config.yaml
hidden_size: 64
num_attention_heads: 3
head_dim: 32
intermediate_size: 256
norm_place: "pre"
norm_eps: 1e-06
positions: "learned"
qk_norm: false
bias: "all"
tie_word_embeddings: true
init_std_o: 0.011
init_std_down: 0.011
init_out_by_depth: true
final_lr_fraction: 0.05
Each number is 128 + 24 x the weight over its row's rms, rounded and kept within 0 to 255. Layers, rows and columns count from 0. Numbers have three digits each. The size before them is the row's rms in percent of the matrix's.

# o: layer 6 attention output (transposed), 96x64, rms 0.102, rows 20-34, columns 0-63
# v: layer 6 attention value, 96x64, rms 0.116, rows 21-34, columns 0-63
# q: layer 6 attention query, 96x64, rms 0.16, rows 32-63, columns 0-63
# k: layer 6 attention key, 96x64, rms 0.161, rows 32-63, columns 0-63
o20 102:137131098157135143153164166120119095147126138093129146151123137143118145136097155102117159166184153147130127137122133105124167145040099124125118149125117141139112119132179142126099156139148148
v21 086:106129168112156134150135150103118137145138109185118110125153107081099100134137087127148103152180119089144153151108116122149138100145159124128096182133124135128147129154108119101116097166095114
o21 078:187131123140131157152106107119116094093142141073126135127133099110171097131164115143158130141098131117122115138113102169125171183170108118143135102129151106099112141147147108110142131139083128
v22 109:112112080135111145143130134103136094105121091127213094152121162107110131104144131127126124103122146101096119154168138175125145119137128162132102106117140111152153159106154132164124163118098116
o22 096:111156158089103113090155119132118133125123144157099107100107103144163182154075120125155123090107167120132138126110105097102100126145133130169151145130102141104108159158125137094123106165155131
v23 091:124127169115171145097147054158142130140106113163106125106179110148142154151143098132103164138108125138151117133121123104111125125085162122108109129146114136111168113169106117106149121163157133
o23 100:164140095132089102150141142085099105099150128079132119127104141125097053104140134120123124120126109128134104111140155085121137131178102135091162124123121133148105131082089100120119126114110133
v24 109:096145177160106089138136173131071135126117119118125154124158116136121094140146100087106135132150132151151111135165147115151133124136094143120170100095130122117150099128166151094074130108144139
o24 106:144106109112150183118111098148152122127143109096110177158170136139141155111122137117103114135160111123142129102105113150128098112094139133131043140158145141156081152117120133145141118155119148
v25 102:104186117131092129192103130144104098133090110120118134125150115090101126081122074133099113126097127139137139144126172120144139152145142136175147134137126092146107102119169144104117132145146123
o25 094:109106109089187153095113129112123100118117145123113148142156152181124097123089151095073110114140131138166132139167083183141156132090109138135132157111123140124125131137145144154122128138114130
v26 096:157185116165146123130115115116085153123118092150144132133154145139112137124176099128142118130075133106133076098100118154183123137092165141098144111142124139087100133135093132121152121119121127
o26 095:114122135133108149168144104132135150111138122118094153142117103148150097145154142135109144127142117151150160091113140062057128123164162139124105126127178104128123088115157148122153134165103150
v27 124:135102120171128143101112136140126095170142120097100115061161132145182143122123097113118126149152113165118135109129091092138145122168157149110152154105100133149133112143116114114168124173142125
o27 130:149146111147152152109122126128114136110129094092147118118117146110091110175154140108114130092122122116161103141091115105154130113131119103102062117142119121164163143065151119118098111081099133
v28 098:107158148156167091126128106116121139136097159112114124111117098158102160145151154133106135123103124137136061092159129097138153167150123163126166172161133108150121087111112118121111092139125134
o28 089:122122084139150148152189090141120093115143122139097132117155123146108110105119119126090100162161094137176129123131132075094105100117138136128150122131118113140161105076125146124139142127118182
v29 110:136130141111122106110137110137140155117134152091127140114098158130111155158113115151156144172119146170152130109171074116133132126150128102152099159161109131143115112113119148064096087137159171
o29 109:117139087140138155183144114097132103185141097131135141111154187133125106116137105089117102107161117118125096138144136100120140109091131074085113102103128096129115124148117137126132118134085114
v30 094:123180111129126129140119087101102107139144155112159089093108099131154138108125122084102094145111133083129134099116142152153105092113121138134167118131178116122089096127134139145177137091144136
o30 096:115094153098129154130097126150120149113097115157144186148156141147102128167081111169126146132130130156131131170092130115113147121127153128134131131098092171123175145107140141164138093102103109
v31 102:133179127098130121090144131121101147161160097142094131146138114123099168089145101129088135134133143098129114111153079086161108103132093133100138134114103169124131141182113126158122148144109118
o31 107:165106107147122154134138167139121141104086117101129160121118096116127059138148138100132120165123148104141139108120168122113178136178125106130126120124161094126141139125138175168152112170124136
q32 111:149140153117146141119108162147101126123101127133115157142131083137171185100129127091173129136140120123110141121172143150096127116180106147175136155145108134125161140098124184126097153129143130
k32 118:129112134124118162087126141085105133128105169088128128137117075147126134129115178135128144172119147113141162086148106123101138132171129122177154134147108157099131131097096117130109162149095103
q33 121:138118111078131081148082142135143134139130157115122112106116129136086110114123108141122109141146125140148137147128095180156185152121109096164147145137154117080155169132162131162152134150139099
k33 121:120154129074151083113108119156140103167125140134113092092106109155121129088134107150121127104142119141150125150115112176169170119121087089129123133123133094083159168141155148136141137141125107
q34 112:114149112145137096101193126087149115117112117105126135145149083158127143137165137161112121175183106153173116126142086137130102141113134136142118112127125148170153097102158158118116128106127148
k34 117:136125100167153120139146136093139100095122123114108142169150100150124119132172163144110117196152085131179128136118099153114121146087122113148110140129132133162134082118159135146138169115122150
q35 112:096072106142152138123121175112161106133131143118103137110089117116108153158146123115119152097133133157135142119117110160173130160116108191118126129176127142110085119161125134129138099153175139
k35 110:110074127121163114118122144135152120119135161139107122152101106116129142136108112106107158101128113144109141142113114164145118126094159197122099139160165154112088163178121150123129094136153167
q36 115:154142119165118147091122108150105157117124151103091144108148159127117159114148107133172183162155149145155089100108139118163129124106141111121099113135152132162155153101178163117117118145152143
k36 113:139155124145122139088101131120081133121110159096106140070124111136097143157131153184149174140117160143170095117087126110145111130100167115151101131113142126093152105155158132110134116133136120
q37 102:182126107141086155116175153114119138113101104129111144135138169103117096138143119097126111146197131172173140119153112122106138139115124142095170149119126141125088103148132145158122146104135155
k37 110:160098126154117158134127147083134122132125116134120174132126137113075103148155147119118104099130138197160142162140094123103137140108099105114155111094146139122097092153125114152106144131149180
q38 119:172161105135103161173140124162142072130141171111149107104139161157101106122099135146155121113143140155153102166131163157161123105129105121126139104123107110140119144138115111169164128153101106
k38 120:176154092121133098159118101127149129128164158156133100100104167136084106112115114127159109133131125178120073182106122144136130088158136106117134102111131122139138127123116116150151099106106095
q39 108:138123074133112124127094141116151100133148166161097091166128117135133097140122137156112104126100101109135129156142109164127161114103103118159130110072130170133111078171097128147114135096138112
k39 100:156166132132118115192116136127164088109178146160119152122145118131144151105156136160140079099114116095102131145140110160143171114092127127137120108133118140122131100149120157112108118123175083
q40 114:110162165152107183114124126139156107094078104125108128149096086117135159144166149112166111145127101121115130133148121127185120150143128112151138139151103142137146183156123115093150139119127099
k40 112:089116169151116177128089130129115124101070137100121146158084112118134121149118130106157126150112101136114138151136098113167103118149137118174136127141067172135138155133135096136146143104128103
q41 119:124107104129154119136146138134156173103172127155148118144144100147123141156140167108176135114124120129203170109113136127165127116161111164162124148135112114111142127096116104180115131134122160
k41 112:107124112120153070082129156131144109091155115176151124140156097130122155108136137106150087105116111151132137106093133107147085100144107137153113182117108090097137139115137115134119117140137177
q42 115:125145117133124147116120097106135136138123125105136093113183166130102158151093149110094103120153115102146163162120144137168099132105128145176130190134118142136127116097118136139107143154164070
k42 116:129097115132109108125101123101150151138110118137120100113158162153059129131112128138084098133136123105147157153105147148161101147099123133175122171110151133172125110096103138155107146138174104
q43 101:127145151174106129128148125175103133140122107139150122130168112108134185141119141156160078146115108111078131067118107140140103131112143115119141129114114125127090154086134099139095156107130166
k43 109:126145150141101144130144147113091171185125127113138128132169132126142161121099150143139105159103108121128129165124116128104124138134150097144124121080081164118088145140080072122143159120114161
q44 110:121127144146107130110174138167134187123118123134177092087100111110166105106150126134158129122117076157134134090107141140117154134131131110107118129160153141118137068127091123150119150147156107
k44 104:111134134151105121141174124186106163126126118150135118117107106069149096108133108136154149129117087174150139082115173151106157121146114095151136111162141152103147107109100118156123129142144112
q45 107:148176146127122147132148164128114123144148174151164078166078159126109147110121135132118141118146159130135112148139103110118103122143136116061156151136126137150165104094101135120100137164113159
k45 099:136144128124088150156147158118104126129150161130159096146097110142104104115127125106162148126134148108150120140078120118145115109144146125052168143124105143171159084102083153123131140138102118
q46 117:117166139141143102117150155162137113138136139121124116150172138076067117089091120114151159120101126086101107106127118078142099139103116155119137145134091133130117108176104151094132146134132111
k46 110:124158144153135079109150140102131138134125155095168107143150132071086127141055159117132167126098120122106111127132133106152137153121108146114137108133100155160121137146101153096125172111134106
q47 113:096131176141126114120123083104106120186152136113101146143151133113143159118156101166144149104215130123151175120103151098131119143111128131118131143164142126153099142142131117118127152144115132
k47 092:130106161154132123111117105109106108145137163125165113121161145130150135140139134114141163124192100113124121144131145147077107174118116105097120157141165101162082128160111102153169140096118106
q48 109:176125166126108125126135101115163145190154116124092138099093136137167185130112114112140149155104145114107129127168138163128094118110101128124110166129080116122120101129150094124103124135159114
k48 107:201119136120090142112124136095129107178109149133102111163099139117160112131119155139163146165100143118113118115160165177140081118112099139133123138117124162127093103117126102123103156109132120
q49 107:145146091128141124090139124121113120123163120103169154126132156127131144102143150114109102113103097126139118111161128143107105111108165141118160150083119158117181169174069105131102151112158146
k49 104:172146112131132098135124104113104115090127147070174149123155158115133125103131134073136108126114129156098132097162150159114123123110148114117148136106113158149158154137090108115098173143104164
q50 114:107129142121154116105132117164075137131079134135095134114158119139138155097107141104105167148154123066121150124119094117087097103152095109125108137099154106167093129127094153126145150128143134
k50 107:116137151108138136144140107128089155107080146118120148112175102136130137164097159123155161127137142078095167152122123132081135124177146103135111122119151129146093112073114143157100157130134122
q51 135:109132104116157162135114173166154171157108129121135143150155153134176156134136141160114147123160099159123132126114121112146122156094107171131175137125115135112124144117102087166069151136134123
k51 122:112115121115120132126122166153134166128122141145120156130164150124138151123119134149152146157181102125110159121085105092130120133069123162133189143095143161091136119132095100147085141107113110
q52 126:165155117077097094077120118126109139050096153147164138149115097158135127116131153154126116149120136126127127117117123103087088131159134170106123147125120138144109144152100136143128133165151126
k52 112:175158116107126116144119110127120141051110133099150147144145086159161135118096122109132127119123138135153137135121102118105099129156098173123124125157108132131080102130082131153124129192123110
q53 129:094137127135153150102145118105083098137117093144139144143154120132148154085094151123111152144152143118112108135168141155141129156062166086138129148089095130073124139162127135127150123146114119
k53 128:100101100151138138154143143104094131138090119101148139151135142142135131143081132087124137146176165123094135145144153125133192158087129083123122121107081170108129142123126130158141102126115100
q54 095:094108125100156121095179140145131155125111114112116132123146117107144074079132124091151131120093179166103128143130089172106128093136111131140148168172142131152117117117140107148117092138132136
k54 091:124121110130131097089178166138125123145100126088084116130131106102149082086136162117159152130123169153157134116124088150118172119131147121134164154154132138150121169126162086145143122139145125
q55 130:107123114172119112167109131091100101141165117113118088121116144168125127144188138138125090119156147115100119152156122084103127155108113101159109122124156110108114120121125098144117092069148122
k55 111:113149135163123097159137088113126105174177119115095132151137143167131099087161127132115128129181133102143155143180148088121075134127131123115087124125128104130133132139088116118104130096137127
q56 121:160129123146151124130129150081142117124168150138116128133123143128146062159111150124127148141106140135131161065123151116106164155162071143125129131117131128167139137135134124184146184145131125
k56 113:136132166119155080115110123074144147144159134168135134093116119117154087166126131150118111116090136117140155120080132113094142149128145131112138135096105096117145125162129155192103133128148092
q57 104:104074116110103154162110139173127137120148103137139113144107144130141156145133161161152124105170117139125141085149145145137140144167118159168140117108161143173138102121183127128166134131143090
k57 096:092089125095132110149076129166129137126138089172110114161122119142158161122118151167126137097146103163145124081140129150121129109150137120175139098094154110168134116153120139116159090114124116
q58 085:067099118149094154114116086121123135152128107111088072136112127151118149152147131135110151141124123120117169109122119165125137095135112110088130150108158108098159117126139116097150127130132201
k58 080:094131132115107158156155111132133133108116115137120113109121120141144123172128145115154135109144089075103144099133162181132137109119189100084129153112157098086113120153162125117152122137142173
q59 103:126123090124127135072066110163115153116113118123170152143120104134086121102110130158145132168153088129161143105132114140156148127131114132081093131155114111119142092112100111152169130095139117
k59 105:117130134108169135113103107151140141116123126122169158109147092141070134122109133152141157123137096149172128117133119157169122116112141102092095093155108094070151089115135118170128141106145112
q60 110:134124135109093081148161112122128087124148100143138146135168140168133137129140080115128139170120099117116098122103112097133130152115115125117195145177117104114166112138125135078121124155101099
k60 111:124152107092089100144162108093104083128132136148157098150124132142138158126107100129102176172134096150117121111136122113134126166146134097145172117172129142134146147150142102080127170139109146
q61 126:103115082122123089174134133135135140091140158133120124124106111139126148187145142162157136133114153133120165144153138153145131126146148155150157105136150126130174083138154071130151158110175121
k61 119:080135084126110076151119103173137123142126146155124129151105098156157154164136104169145130135111136109138147161169096148136094146125153145134148124132133108130178117141140089116168119127167123
q62 113:118173144149144117153152142135105184093135142112110115142110134125165085123111101161094105133140113125133154134145147142167115197119113138129128120142099109106125110117143142056137126157146153
k62 108:093162113135132118118116151125098175092131153129110077146097128123167083142135114168118123131119120140135133142153165160167125198136091128098126107123119142124127120084146130102136154092128134
q63 123:120123122139133120154112162124134177131145103124148117098095074080130139142158118131135142147143105153100111093076119110148141132119157118167155155061129081128093113132146134120111133129098118
k63 120:109134116126134131168111167145136179174143098099123118116111097078158164145136105135143182123135118116123145113110133138136122115135123118169160143070090080133096111151133138128089138135118123
v32 100:108080127101178147151116122105085150161135117156118133125130141115117090076115129122116106096098083084107108135107157135115101144147153158110120090103165151085110112144124134111148118132109127
o32 097:144129082162112093112116091100108108133071107120155132101121096116090157140129102088144131163111135136153094160095111113141112095114118104152124132140100124152128128156132100170118159162142106
v33 106:122125117136137122142134148117093151113150116179116104183156131142140118138132102124148147121114176141114119121157126114144160064178119133141147122080135131180095148158160113134101146104136162
o33 110:124120138134125191142083141128161143137113144097099146137131149148102123104119115146109108152160076145134125108141114161146129120082134115107159157169133136081174087143101147139129147156129096
v34 107:111143117133152143183144141147101156125106146137154119131098137124114112124147122192069119088142136156122114115098118138145141157169161148142122114131115109157127147090130129105076127176102107
o34 102:147135114156114110126147101109153108163099136137143142147129120143100151101139178132150115160139134138131121114203124139139145099127131133143120148110091125053106125163163100142156154113156158